Part of a small language model's weights.
Architecture: RMSNorm before each block, rotary positions, biases on query, key and value, tied embeddings.
Each number is 500 + 25 x the weight over its row's rms, rounded and kept within 0 to 999. Layers, rows and columns count from 0. Numbers have three digits each. The size before them is the row's rms in percent of the matrix's.

# layer 3 MLP down (transposed), 384x128, rms 0.0827, rows 147-218, columns 0-63
104:454498503498522514477465482512497498441481460483512505484509527500500481507461468502530502503516528555518552489514536480511523483539475526493480514499476540509466479489482525495475443501497448
104:508472488501520503468519485453524479463477533519530486510513481505518506516545471512500497517499486485493494471500536456469537497507515470482497457505484488533509527538525499515504511491499508
096:516500489477524473463543479471478492509526512560468514499529507525504491509467508462504489462516520539495515497459488460506505562526487468492482478491478516503512535553468488528526496505489525
095:448500492490498513458509484513561490507491498547521498508491499496469489499494490472555470517551459514483480525487481493501527458498458485492475499483490480543542551530487521493493498546497516
112:486551493525505478487463521492562477517478530493451460465502530489483531500483514452537502505505530508508526517510497508495466481512520518516530505529448503452505486493457457487489495520488453
098:468517520506483508542438525517503500543493454464488491528449520479519486493528496487463557469487507486531513539491502528493497528513488519496513491528455523468515478477520515466495512482495528
092:516477521527492512466520475479492500480490506467495440505479513529502499573480509479515492514509551479496478527484536502540505451480521494492487515508532495473530580522483489533499543513486509
098:539523455493485530513490479466484517461483519514492511506521499506501487523475493504549511477486499501483504468532479470484532486496502496483492486518516532504513495450523503558504473465483456
102:526454526515502480521488510564489490503519518507553503510534481519458477535490460477478527480512464466518499496515527492520530492485506495490518525492461499489467482469475500563491478484515470
099:510477511453511471411489498522481491519507482502481498523503469506452514533517491537471521475491467492503478494527503512475478494478498503494501496515473549529514541523521483503504513509511481
104:468504535465528503484475512488547515541495502533467525484506565482529453480473490479488506474497475514511472475491474514533523495489530484506547510535527438574507489525497459479481515478519482
102:496508484498490480517471528531534526527514492515511529502499501471515510468437512496532514483490544483550497534509447518487529508489495486516435494511506536491529522493487545501501479491534506
092:499464488502485516480507520502529523450487469493490490512487532500480501542468491494542446492512499514535484518466498542527489491524523475504512477510501514514459504493471501488513489495495474
089:464498497485444554478521548513515512481514450521495495544509481504516527416505510492500506488498484513482529507471537481474520481506487520510508488519514491472471566490481492512522514499519491
099:489502503450497471499530515521506440527510476494469478489484493527469474497484497469475472493509483537499478494493478508528484486513477503538476507514503516469477469478515545479501550523536527
105:476467484514515481454467504494513460504479505526511525523543496516545513506488479510533515495451497514472503472522530527488513559539509509474503472480505474498501519511478510434461511488471507
093:477501526551508482487519514485517556534485495524515511483506470481517530483525501521504490500481528497566471535495497542482530501486513491523479503539482514502499514469457486531478496545527480
092:527521481457503505512526515475492493462564480499534479479467508483504474522461513547464529492502529530464563499488509499526501521515448482531519510521482517467466474484528498490496532529533490
107:469467488486451453509497509468533508497475511497465518472452531465490484493456526514518502498528511482474495473542474497471536486493490464537524462509520481530520475479563475520524486488492526
097:501514500480540515480526484478443523506515528474528495504500471455527484497494466484509443521455524521500524485564465447520507478477540525512508506503532441461496494534491484511535506493513510
104:549511508481495492550519515462502493515499524471469523499480468458523505512526488451507489528526486491499527479469503509481531545527503489507495538527492526509478517495497518481501494498503506
098:488538519532514469576501499543510493492481551518501501485494523525486494463463522525495523510497483505487512535491503500461511550494488502494482509500488463504464483528457501487490495538503474
103:437485513483513481514502495476491565453497489536497475477495528486518522530482503505459470506493525499485528528515515508472508478550507490534516486520518554507532492493478508512471493467557533
097:496485473506488500501483494480475511491525471562494503505510514432487495506513468497541516487503518521486525521508469486475484528502495470482462539539447513469483498518502493535496524491463514
099:534561509463532484518551445526498489498503531518520514471531515478475468528494519478438510475468495503494488499518493490503507492498539501528484522496454497490508526484521531487493484480524496
101:524521489507555493468500549494493470537485491511519471481509529488502469497494480514478476545495529537502530476474484503502570520482507507489503514553505513542511495472536488498480522490511523
102:532469489537492462501471522466530510496486474510463492424500462483499521487507512502476495524517522534448518493501486439517475491499487493486506507511467492515462476523458450528514497514464550
095:452511480479486519509472515452480486490491505496529529502468492561513467495500480540481537484536483553532469489518499520520576497499469502497476468552505547529508493509531496486488497521472508
096:475508506505529511507501468524476494530543474541471447488480509452524482496496474520488474488507500497501479542441496474518482478518526483549501483536527499462458481521484476479525519465480485
100:501478519524483497461494540510513529511468496486520532502503517474523495532559488480506520537456502539464550512481462520473527517490509465506466511547536540507514518552523492529471488473524523
099:480467492492532525506488512468482487498491511485499514475500474481505469513500478501489521476496439515508505500446477436524520481485505500492469483464517487506552491444510527470489486498514524
106:502489468510455480501510572526509529523478470471464464508526505531537503532515466542511480504474510466501480518493518476480434547483503495508523515503512510503517498521471491463537518481508502
100:511492505498521500501507500514517471498506508493532489489512513474543524504457527541495484490446460500530532458503520528445496500520557471508544497519494488482477512488515500464507516483506485
098:481475519477516507485510514535480550535495525494506492488535507471488515524510482504512539505540512476516470481534492538524484500562521490489433497576522534478477487573495528498518513531506479
102:482448497441478543522522508508445487513528502503479464539540509469505468476464508510480485489515499498511494505485488515480494527520530472504514547501488460494519509487478490501499530557507502
093:496540473534469507430528491495475520493479512477515486491485462489546523511504515491510521450494463500500515461481510474472530522509484491514522474491503524502469485515462493501473529553514480
098:468471529479457495501478478529511515494502507505470539466509512454504548488476493515468483458511525506529523500464545473479527477492535515546485513541475501510573483528502503491474458518496519
103:513502521494550511437476475481506513524491516495495514522491467457505481458510502548537446487509471480515454515526506552548478505537506468473434465517465452490508501499497474503494525512491456
095:490476509497528492478468483497537490502502448481501487475434473535487526526499504482513505512540514524501549486520509479507493507485520511479477489495495541463515526531464488540467505547528486
102:532521460493523533483529499506508509494511520505439536461521507509483492478479533466447524488477488475452480511513520494511514503486533496496471492510539538515508521529545506469428486491513525
096:490501493496448542467487472536484460540484511520520465464509543497453505467471464494535490514483512475498503481478520514501514512512514501498493485473495497460419497501501489472512511494503463
096:514482513444484514489520501522502534475472518533510474521480502540525485497510532517517519527487449542506468494503536484482492511488511512548490489463451518447489523475519540471533495526485497
098:476512501500537488441465511512462505555499474502493485510481544518483494554516533511526497490509463507493496528537506509473535516493530503511485542509468486513489502486518547427466533487478532
099:494486477467502482522531500481519522514477532485487511491516498512526495502482509511475522514520470500475478518453471472527539519531514499510512492504484486467478452554532555524546477508504537
101:506480531528451524447525522480488493467479509511505502478480457493465508483503482519478555491511536536533509452522500541532479526483468523486550523504495503491524478465462518520524490510537457
103:464517536511492512473501456518489503503506526492455497491559524500523533488495504511537500485487488502470494506526495514512511525475478548513510536462510523504434515460489493467510498486490481
100:506482503525473520482460517511530482485506461523460517480496510519496527489517498496475480467567515510573498499439484550512478424561502493495536504508492461486525508531527520468518506482502460
100:493515537516506512522536496506501524479507481482501536545541475503477485495480522477524479489503538498534494494533520549532530464514496525468473457503515504517498505506454511502497542477501517
097:526516512497467487506520510516518510486462513488478521519518529457490532488503503516515462519504502526511504450558524475501452514523467498491429536488518515474502482524543472486515481519503474
093:515499479460464527535459532494475487505509490483524514548527488496463516474485509531447471511520508496527529473504492504492501511500490491466555483505458513498508559477505477501466528517522487
093:463482531493517489487496495534524464514487433484509505515529506515466516517509498477527528489515522530519479508440482482526519491476477508486494488520537537513474465510502448510495486499503474
105:498510506499453496510451526475440538491504500452475481516499538508553515463503486497485511474512499523478486468490504495502510506492466484526479472480465491479494501484499554520475504507510490
096:516492502482528470484506500569494460481485506564479445470487514540521518496487491519538520516494535501490477538491496502453496492492506492504462483531503484475486499508490495445504535488533560
097:500473444505525490517522498491479503509446539474502500507507505501529516448480450510540549495529498467483489491511485544503491480458542476495456530487471512556447519477520487492534504484503497
102:499504494509504515479508507494477479505506539565515529524522490486520537527490489487507488510507498513505493530510496498522490552450477453522532515496547518566525494537511469447498487526514481
095:492492475523497535472549523513472472485546452513481532515435534523502512516507472500490474498457482509497506522504483513517496477481532523493463535498479490442439514516516441516497518539492496
096:488480489487533518548507525482464474562521510465494476484534491482530505451480509492492501512499503476490490476511499495466496493505513521491437514491468481494481469489499485469508526515520537
097:475493451494497522473518489476466504484506518508467499494473495488468497496472510530469470491490493515516497512503463538511498519504515491451487519478478499453559518501467495433542448469492485
092:497527490505466492469458503491479506520520442521531486478466454496478494515503504485491521493535486505506537482464557479530498484541498522505478477500467454495487534465545516544472499503452501
103:486483474520512450463517481486502485507487499523471479526513490501506488517506508488525498517484510523495483500451459507498448542521498468495519506520475489525568438549497533483450478491509506
103:488536487471513478469554465538454549500505491533513494481522465502527522497462484473495510538515495503528523525505469508547493499499484478490524468514497498441522476512463526516523485489493519
105:507496502500540482512529515513513490537494503494576478513493499530476463518498475506480456490490484528487479522512466492494517473467528459499495514522516479506414516485511502517518515522551526
102:530511462482506509509493470510549454538500514484491500516485488490505482485477496492488433544519507490499512543495486505513485477499472468524426517481484476555496460472464500488509512499519467
096:514535487488515480428523493527523501499487488545530466532520507518531487538523487497511458522496501490502534470460478527482495487512519469490506493485502471474534510516480512481492522527533502
088:451510502548460521481506510539516472503502537517501474501521500484509512555443510449524524555509514534546490483515504517519508506533515499486494480480526424447518489519485478480517476494539500
100:509498519470507514463486534506527468522526463502534519523471502503490441475517484560478482467504535510464542497515510492541533478499480549474530562484471480484510497490510483511471443465498473
104:479495510487539482494464504516508494510518529425531541487542561521459504493505512478534521499488519492494481509482492528492464531501499507484514499525517479485541476484474486526487501499508544
096:478495517486454523484516513484464487486490476531505471514536447519467485514519520536482469479512490504481495532445523493495523483514491541503495513476460480476440484516514534511554503485470485
098:544513480534513504441521458505565514456499492492493499514505494489519488502498476544493505477519501493539518495478516500500514511488524531468516517469474513468514540452473464523534464498543509
100:523532551490465492509507502478518498492502522495489499481505486492521522447513451503514519476444478507482520494514519464456525458499538481563520495484542481498507457506514474485510494496488470
101:534466497481500513441530490533500522495501484538491527486516514503478509486532456516542464482455470509464518487502462486498513531458489504509480483503540514540512523515501531532525532480494531
093:486460458509508520513484515481502492523451495465469482490561494505492526516501517505484504473481507508496474487434519518493501478477547446457490512491494464559499529568480525503531504483490457
# layer 3 MLP gate, 384x128, rms 0.0828, rows 148-218, columns 0-63
104:456481484510536485484495552490459536510512472534495500526519520498506503479516464536502424477517504490505488503519488490518506500500483495492490455495523525476472552498523515487532526534519493
092:489479497500536518499477516507474496559498478538485528490560491511459479549524459527476477529524529485480473503491496444487471502504519469494477491502477477496454493514506516530491491481521526
099:484481459500527528498532458460528533468468528535537517534511508511490517463487497503516488523486475530501472490522480478524466492527487515486486522500531471568508523537519492500525520496481499
106:516560461472538468513470511520452480476472531497503509524495496506516510485528508520465524479481478498489479459495540518448529487487481524493510504505481495480506532523486513474474493538549491
099:536521513470477447525497490514541540537521453492542505528481506550508478489505478516512501499486528481515531499502471490507439536513499470469543510518502523495464488522498527528486478481476543
086:533484540476471534493534485504532454475511528520521475531515509465507432487481461475495508524469491483482494489519492530536476481479481459528479466521512525480468491475511464487498501476511504
097:440483488504486498485535511479479479537451512491479517528521520487510506467524472473478497493510512471512526509466513493498516520459472481498511451526524482563518518522493474512473500488509495
099:498480472521521481531528519512508474496471524483491473530536522493529550496520463483499509544486457479505487475482462527476473503504557487498489498486448541493481511494464500487527474507457489
103:546481467470501474457519507479493489505477446524461511549531493457446490485508485496454506509468470502468496481462523486504510475503482527483505498493509533506499524464560495516567526496514482
102:518505533520483522520533482496477505473529526483505494523454478517540440453502496488524493475528484522503465514513449496512520443520514473500487521540493462494509493492488484502471540523464469
097:498519483483498540505497517463517479468529506479483531480487479493471522514485480586438481501462481530491456474503516530481513518506517524478529503502478507487521497530518478453496515552520496
092:482495517480490485451519470469469514543532480472495513528505505471522492487524543496516476458461525487535510522532498511511478522531487491525490495496495482452494435482515536517502530545479474
089:503465462516519450491484495485536519467473522528479527481539499490471503490470504511471515517497538533491523524519479540504489515495447496499532527457457517514524476529548501542512482511544517
095:485463500519494498510467472501481531443494524525506447551514488479522476476474510495538465508470508483495500497464514513476494515508468508466538564490516511509498509539501499560491452466476487
111:480529516443480558526499519475515508468496516475481456515514549465529497539526516495485496476510522482541489509525496510503508490537479505506522517486445524506471525526457488502496505520468544
088:494506539512489470487530484479449524510542444515496525444546487473544485493510511499520532452471510503446526511520499499491504566490522476490469493488515524479493533505486458494496551521535510
101:532499484503532530570500463464486479467522483523500501526509492484484458507474542471496501469516551540507565482509470490521487510499493485525499486531460518473509542482516456508497468551523521
096:511524503465483571530493452511503480498518479528463495475512522505517502468550499483494505474480481504552470440500481491493487503500515492529478504541497517478503496515513492513505452501508495
097:502466495512541498501538464516494453490482496469482562525525534505469494506493506490523491537501477507510457488508468493484507453514514466536505484509527481493488519476463520502473493488525491
102:502501474487523480469517492517479499536467495540534488562496478528507520480511503473514513504500528522527517479510512508479503505545535479527469482478532479502550516493520488455524523491481484
095:498524491458480531511525489506519545510485505466514469526531538513485460536503527516516447476505508454485482489500523503501489497491480536509542498513499496490470500493526491486513508468468516
093:488475539493501501460474469496495514532513460537496541508518518495493553493495591506506513543475504477498460492503482505493522508477496497511514483521530480527482461443523477520513521553534448
096:522455522544540507497509496486497503469500478466461525471483545511548546541469519547507518476482515477469523540533534473519473528534480521545517489477509559514501514471530546471526488482517505
085:473481483511504513524451467521466516480512500472505483511529504500502503540511469532499521505488518476511480487514534524524495460552483566464541479500520514478510478466498457471525468524506501
107:548508538511487479530482475479513514494485568492498491497483528505527513449511461469482531553517483490495480502508475517506484476532525510470469475521491562515498525531466530507532463475503476
119:483491500533510484505506456509521475469482493514485546524498525520495499512485482478469508476510496479501481525496484477501451545516488487480489502488449552502521499487481547490492498487454510
094:554501521497492490480543534512503469508494486493511497568474507495490507539431522503496512496503504501562495515565466507510471542517463473521484442508502502470479490518476500470521505497490482
098:477460490562492510489509504524530528509468471535502478490502521478497485484526479475487484472540504516543471489540540478487540523521517523489496498495539451507485540484467475500519536487516509
103:474507501484525513518461459520502481472576537526484522513541468542434519535536476474542503512517497504475473513469510498494493531512497492526495513434469500474522486512490485545480545507451465
097:479481485549491519519485460510470490494544520478542523497507477479517503479502466474481541468490462565493499482485499510540535491495489551476499489499469481494501556477556514475495479528508461
100:516485468491522440467512495491471480507490469488520542528483476469489523491494484497503508453498518471510479508493517490500461458519487488488513509510565483521524505493480528519528521482516525
090:466456494508509531514483530488522516485513511561490505522538469493504488521502486514456510503519497507539503477493487570499546473476504470485492494524524512521542487495475507473523547547532543
096:502477489477447482492505520481438569522475505495483499478532505500516515503534488517516496501541513526494438510527491470528483530521493525524491461537494487500452500544462483510528483469487523
108:510502530454509520498480506490485482472528470484537510459547503552512489511504502503498521503514511530513451517488496480445474521477482506545534508498470467457468508478484459551461478526493503
095:494469522493468482505533503548477433508511538490475472552509496480495504481488522510499478493500509498487523490468510482564503515495497482502481553485478536488523517467487518549522494499496500
103:482544496500556478557497471452507520477462477462488479530509473486535510489509488480510472502475504516527492465494509530498482477535467501502531487520496536488472521513523530479527500505491486
109:498506546543491486462493483503543533511478534514471490517501545512515491533489494489537504489506465474533449503511482513527531497549522487541490516453487506543516524495508500494487497468529488
089:525489532516480500480494492493556511491521489516488486488466491549538495474487490513470514465522498512520455506495527469489525480526490506488529551496538538504519475517467477508525491510537518
104:494472484498487524497512460467498503460473480467494493498550496496515458517543456543526561490465512487483501501505508474540491535531554537515518488510492494538536461482503462502481493484473495
102:498499532525455527458521471505507482519489497530538504519512518466460509512505461480519522491478517457488464463504528501473519473531487530501514537474516547519422475509455505499520522531503450
109:489526455527511443483465496509523453507533536524501504456483501476484530485479485474498498477567539492501522530475472548535518484507477508462516511529523469534499451508495465521483490471540520
105:483562490507511511563473516459501450526479459497496462489499484455487513486492532488493519473496545504498479526481506489533432527493481495531482481506517522510483503534471489534512491438506479
090:519508523518496515507444537546524480444510468522501486540511502494498509492491505430492529463477493476505505538534487475524478479510519479505477466444490507547509537498498476505501521486508494
108:532514512462530519500512483511453467463528478512524500532520543489479532451497462487493491467487483546493492507517502513486504510514509460484501474506497470481505524526501516506472497509490445
105:453506452471475561490499488512559500479513466507465464483517484505516518529483506505454528473501506499519524480490491487507522480457525510531455532465477480513523470534488436492531488502472481
108:503501542503520530486526499499464502484561507532503504514477509480472505427509502520524481481542481512521500515504506502494505475564522498474452475500518530513475517526450545498466515478487500
097:476524504503476488525544485543478529455516522521460498491492497478503496498479543478504458516536477533519517460488529476527521516435498503475515479471476504472428498474501539516512509506498487
104:499508491502509560459519505495550509453497514495417445535489479497492495500506571511485499494535522499472483471483498461544536530519482476507507495516516515478506456493522501512536539518528524
111:533489498508536517498522485502507496536470518475523454529490504491494499502494540562528464547527516511506509516477501508484482479502528493537538486530514487480501491499499522484479452544528486
099:478502519509466493500482482540494524525453510498503490519507510494470474497506534482477521500555484555523488562477526484488528490475477497490559482480507509527525474525489502510465534497518487
102:480547488509527495501517490498455465509468543481519478468469491497518491495483481447534518510486464517497540462502461506476489510477517515558491533491506478469538501488506538510509513490527439
105:494520478508520521532491417432481498521486525459488492485462488495483492531459473473498505483515516450503465487496526511504521500488472538453541495456522498509505447499499483507474512475519501
104:552483520510473467439535490508515535531523535504495510517485552497482486509464474480508532498494478537450489502510494507494488497504501468473496489505499496477503518481512477474487490458476515
079:487554489501464502512538510507466478492489542507460511552514472471488508542449486491477502512522532503464477505499491533489480481503485493520498476495527525517486490485481484507483465485536486
109:461485487491512492499475469489515501507471529461513510528540486500470501463474478444534491508539521475497483513509461527497533465530502523514560478486474489543524479505465493458505510482533492
095:489512472479486448506523444504490478518523542525510489529508520441530513503469472463524475523467480523480548510482496496453491516484495479474512505495505474482520480523488499531522517534474565
120:491503477511443537485483510534515505502517515514488493487436489536524493523495478501475511543466501501494492514501485534494499508458516499495530482502531491481429481506473514490519486520485522
108:519495495473527547518467459504514482466501535426464563505485520507517513492486446495527521462482537531488502495489515496539535505473516497514531497528507528496516513505518492515478519447508467
099:521512501474528502523490502474504504420516481523495493536506467563521500524503464536499523492502504504514537511520496521459486504521482480497492530544482516505511505508508513514506494491489474
102:479507499515525497506510489542424490532506498435556500480509472508546500484506463536492515519463485524494520492540475467475471472526491515506524509490486536469539527476485473507521521503506491
103:463522504486522515484524548508492476542513534468480484522451516459482489494529512515519501486535491476491493490506496479481479542484492540513527541500454462523527487502488487454503478519526448
099:495518457516510458456504458527526485549511486506485526488505512524526554485500520469530509485472518470505471484495491526511495499483489500460455487478462497497495455494493525460534487483510511
104:470494473503525514501489500542512493472533496528499547485499513504487480475516518503497486472516478533498503520500529522510494507499497489506504539497434496497546517494526525496494473464517492
095:471458492535485524469500502494526469522459521502517499469519512514474532527506530469496491518478515474517532485521474525522511530502541502541536451483506450476517514543486487515500528480556478
105:489488519471509541482470522504527480483500443490537545510482468503482460472466438503491502473540492504505543464498513494525516486498470482513516495516461498483465474481530508469487505462516491
104:511514488488504477515484468532502471476513503505513509530509478542547494521530478504520499556508497508490584426509490498470516553516532510480485519490521486497502539491480496491473475559520508
104:486545472493532489506509532507531506515499528495513540472495510484523495483465471519535551496465487484526528533572446508489502500485517487485510502480526507512518504472474461483485510505565504
084:537479498513517489468510496539484446489522496473517461519477520495525512501474500525458482514484500476472546475494507530495459515466487473473531481516570495488499494477525441506471483506521456
088:515456510509498482526482482541466505493514539511536488500516537474486527535458554508473491533497500522489522515508518504531491482492527486495487481490491498487485496521403457534517495493478483
098:482449525548496525500500472492465488463489495499470486514476555461501486445573477526504460486519502497508501514456511534514492537505484522527468458491485526515464553507498503500477485481490443
106:558543518544507533521512502511533468465490494444496511519442502484500466511484476490482505504524503507559522534543493498518494519517483487493493486485550525469502465461520528490532492440521462
# layer 3 MLP up, 384x128, rms 0.083, rows 148-218, columns 0-63
102:474474499521500548500496493486444507496543469510505487484521510498510527461514489508491477468501532525497461510493543471529516536536481538465478481533490485484540519518520498500517495521507515
094:538501508516469526502449508478509509532509523493543513497500490483481483478501485497500558538500488505545506562508496506485462435468469540479524511504470489458486528495528518471510467515539521
097:480499518495441498512498531518466486459511490545502496433497519494506512546484493509528495502545472508478538492503474536468479499486507501485511462497499542476528501507501486486415455502462530
108:537478486480490506499474489488510519498463457469487483478459538466499518541509485501500491517513470508512506496525447475528477476513467486504545510471442555502502452473513511499493501522510472
102:470502480510518514508533515526507511536492508495498525521491461482495478510490548571514471497486513514553523490516536439525532485494511514537484501483481494519514488505498513530514534536531465
083:493497516506505500567496479473496464492474500526509466517525497454529490519496434469538494533485513521431489518526464522525487524498475458492523504509498529457491483485491498485483526524508528
093:508521523489509511510533512505533515512488490527505459460522509502513477504526506521515454490514532495512502464495467455500495497526507471420538543522537470507511520520525502541514541474514508
092:527501515494474471518492507506532485521518527486466535475474486457500501484505516502508515443492519493517504477477473451505525493503499528466526487535517511499508503513481480521455453518584506
099:499524517537524515536491517505501493495480529491509495469484539498566524509510503462533515492475476497468532500510528507515497498476529492546496503484518493517478476545456519452460486521471488
099:484490500487478550499521475527482449499499468525487509498497474508514475470537506466512505503555480495510504451512432458504492468479500500496541495523488449486464507511476504502520526480507455
100:492499467525482492517514480432487470529494542477503449474507500471486483479516517536507515491482495479450514472501518461512495500547492476496531499515521544502475471529513484501486575515508494
091:469506481514528487453477488514533479507488468455491565479477494533501504522533504507528525472469492469494485475498506476507503511505498516514472473500456531464473483451490494515527461521491455
096:481545518509555445505468473473521516500454500550505549475504500508497484517493531482499503487483506522519514519536492549488484504486471495488502479485457494541536464490519511516479504515495518
094:510484501461516501518527522497506473438495533472493459518485477516463497470474477502527456476481442505515504501469486481534496494544519507469505566541487525477483485538481531538521484457500506
103:544470451499486508473489459492484522482479480524520473483529449513524529504434514520482529468505498537460524462498496500492471528509472480476527511518489477482545473541503502510495495527504548
095:477444481485557495505495468491468505475554502473511505495536528526473518453453512517477446483530464501524503502515447490485519514477491509468487486513505480511464521510489489503478500537478514
097:442499500527534541477489454491474506530477524509504502473509567523513505449503482479507485473477481534502490519537505473504501483521487522461511489498516470507545513500531479448511496487462506
100:530488478503493517526471474488510480496534511479477508502524543461499480464488508474498497500502505496525486441498468502461480495510496472499497489506505511476521479492512442506520484473497454
093:489455477531501505522545470501501479490468503489485518532499505527487523507446481511525506536517511514508519525530465462517489458453538493482514496469512524498468461493489502537523501472476503
101:491538516503533478536528465501518493522506500534458546558542493472502509527508489480479533496482503502463532531495538466474532511504518512508471468484511507517566500494525505496504524490532496
091:474467458492452530543511485470499488487490497498535506504502494493457476513554519523508429461499488503499519492469496481480493533448502509507540505519498497457483486564506456515490505488471505
096:506569498477502487505479504531538492455506541495509502503498505511542463466556492466514501501493477495518506452466535500528555506506488480516451532485502497453527521507530485508463498518540523
092:528500475536505519498507476445470501472536509517471526477491476524499502494480520589528513482509524549506523518498508508486535505481488445498487499505460497505516462510536553506486475485495489
094:533542495483529472540506500495540510455476510495493496514486463477525494459493486459478499503482481460513511507522518507501515507502520459488504460524442522494510522509499500491470482474473500
108:546545517520522522516457505498493546490459505543505472484502503534508493517514541505506472521523497522478493470499512505484514499464499523469527475492490524540490546487506476519473497485512497
108:491479496520526512540467476457497490474523508502487479484489496466488474506514510508443490478441476503445522486508490546494518500486556495492492476490484473501497511522534509513492494489522495
094:490491498530520522504481498504521466446515495491511471523508538472505497513497520553475521520506486523502444506507501433469496477497510478507470497511487508488499462464532547498468494522520462
100:504561492519469506507526509500462478471519551464480509513514490518473501488524530490531560537501501455469519500453508477503457502487483497521472485502491491515515477475492533481490516510481513
093:500507493526544484476524475483481575500472509470520513526513465484553472500496514464505516525462520517530538493511491527486495502507537479481519510552522469502514459538471506461517520497476493
092:518474519490506470546467543508518494469472490521489524470460528523555502508518464525544524525521471521545501551496480535518471499476489473475519477524480522470497494490494476475498519438513524
106:468538499519524512543493482504513474517511502557553531526500493490499490538461526517515487505546485479512534498568484529484495520530531464527474437524487476488520498458506487485522498484488498
090:556541477521497526524482496505530530493548495479496478525483472495468497546483443494448524481551480490513506532555512486530496520548543538492518485503470533474514504518527513524514510535472512
090:473520468495500455485496479517520460488550492550517500529457495506538518478504490477503492515512491470506483499478489517472528488480499492445570484531541509495528508510508543499482512488492459
112:527462535531465480488463522537503516483474504527513510484501456504499482490523475519450459478496516506516495568435538520501464515452505513555534498519491487487449518483448541510491508487489500
098:510487573480446523486460522449494467504519551476480464534503473487488511575445509490495483452477473475511496476489525514490503494494529511539473478495505498510514468507509485577520522499511467
103:509465502484484530498510493479500502538516486552476527551513516501511529491532502492471468538484495452468472523476477491533533499499504497485542530511536502516499523492504488504527564515513474
105:526502493485545510490518539470486479480506457491499484462491522498510522509493489562542456480470488521535481506520461525515431493495460515515504514517472534482505477474505528470528513487510468
100:488480501502495485461472499500500440522511460484496494451458466532510494503481536533485525464524506545494492522491504456516475528494499496464516508470529525445475483519500461510483490533553540
106:508499511508511503492507488464513493503496502532511514526458448494516541485498531467504473494495503503516519474555509492452539499542491480488465486498504497488471479541465521513502499520489546
099:514480446514537509486487491458533524490527486495478475488465506506509521536507499527477530457495492542511484524532489508534509483465472492507484476482526468514489452487482457493518454502534504
097:504471463515497473493447522505512476494527511509492509455536522487473505518531474529517508502542526499492463507489477506512516471513474527493543525479479461494498470473499457495479508489524502
100:516484511537491456516464539513480493497514538480546530503510487507529529559485470485500501503501478500494525492492502477490523525497515493488478461480535461459541538544438523493547465450491528
089:493491527494510513514472511490484460446505511519448485526533505437506505501492524488483488480526507509481502537523516489555514460521507504473486470461473492513548537513504480501473516505507530
108:513522466496526502510522487524525490477471503508528525517477502459514464492481518513492495506494469532473439535550525485489502512498491477482462524475505489498517485503532473465505489519515521
107:486520542542495476458494499511513527525502516500498549499501518472518529482505511471516522521454496483502538479497480488500562522471497516508431461499525489510473440507485496506479505457471510
109:536498497477511486487526497551512490511501497493487508487550521493497432521459462511538533481463508451534500453526500460520493495468511515495473500486520518523447493567518471529482514521516504
098:459500490522485486521501521433508486517491497510542475532519540475436480490498504494506501518522527519473512507539499503512503488519488459487513487476538480522514497513495487501547513482480508
100:495519478478485498540488520473467497509523470505537527470522496495528444534560451516505519528502497492498506545499501534470531508474520503473461491477479499550517560570449530511458490486515524
110:508468500475525559484500466492497479489519543471484494517515547488468523524464537488526489508500521538496502500494478476506463441549535505515530488502539518495505489488490504494487492502472488
097:476510497483495466453458521491509519511549473517471551490498495509486481527484484512549529515495466484487507474492508512522492530519557552473445507486498479497510501480504501497534463524489484
101:484513470497459493525480510493524493452532479487430476503530510485492511456509489510448483495536554509493482516519500516460478495498448512458514458452487489505444460491497445470509484495517515
111:490486483502535557468474480480492480468451461468514484501501451528505493491476448504514486482514528492504505456498526513463483539504479531510496500502503551484512456464493531523486479479473485
098:490509461503590507481469513487496501510493495495490532495508471536512551503527514549470498502472478435525549494519433526495495491487550507530463499528513500544475504482521496527494442559544484
091:522498463506483521496498538525526495473516520514505526496498499501505518483508474498497498490464487496535475518499473526495524520431488476517531552481497506541520490527509500457494536518507485
118:486503494498507512509532505480528514505484486478500498493546475505539516470436503475499520547514492463484500520489527487539535469521508511493536486521490507516537454516484483473497481468493482
100:486520526511547513518474510544539467470467465546497536500437492521526507506516472497478494462533504513516513488492475522502509516513527485467524462450501518509526512518477535506500480494517478
120:512484524468526495489483515494489470509484537553514502477556474498498510504510508505543477494522517504477477483514470506474503516498463488530481527495499463521537515489483501569519528523488477
108:513522484482498497487525504479549530483499507474483487518504494526543499475483505467503510512491487494505516509524470528468470491441513448529498478529499532536553550494520494506474497445525519
104:480492453548501461480503516513481522519533520451522482472503497467464495473463480458499516508485520516496487534516481531527503481532517509458551500457486491462510498540482507450509492481511490
102:486505474520498496518505526456506483550491502527485504486526531523479550548530480488459486499545493499528495473488485470535497489466508482422494504480541506537495502523476463441495514511466536
103:504531510506487465493492543503472520511553492524517482517493496474498462486473477512467496485541504503458509488511499506507525483460511454476486525542485480543477464525510475479506528499484491
101:491544492507483526487516479486521521455500456485459537465504482506511512487503487502483529491512444518486495492531528529506473475482490483522506497513509476477542503511519504467532466441514543
098:499479463501482516522495514529488499461537520525521517517483497490530508473472546506505489511525505496494546512467513513527505460485500511506504515498448499506523471519530488508482501473510516
104:523511521514448496546496516470504512499497521572488462525509470504519495507516533495490470428504500522448484508489526500480496489511502526520445490523500520482516506438522509522512486535466495
098:493521508493505489474524509518487501496470489479488521471469454492511541484486509492548467485512507524520532526471492541471498506519465500511498514515547533496483505482497468449511503564529502
102:461491492476526499508496463516440512501516514480525455509472523492476483500479499461496511526492494504500447477525496489479528527489461511481513537495484484461524496502438508496478513455474508
099:499528480502489498518516503527522519503543522492472531474482525505534458469480465518520535524479518504526475500553480516517457518508508482508501475440524502507512510518468464526483518516554527
089:534517484547500513463485458515529455452488498502538478518504491459540520502492491531495503479517532493469561476477497480494498481502504535461518456451576504489512503506502527542503513465532471
091:563498525450479485476491502492498474468512484446475503503504483446512476489515495513498507480498548505515518491574517534512495473525475493513527528506526476483468451484523491502529526528479478
096:502503476527527489486479518505533513536512498551517512460537437528467502553492539477491554500504528468489481496504514482472478499531554495479511491510485470506520475511519518471496495510459548
096:520501460494498478483499476546521464485457485475484504523483514530523463519486466489527540517495523543512511484522456486490482511495483507526538490531499535475530517505491497485482543478468473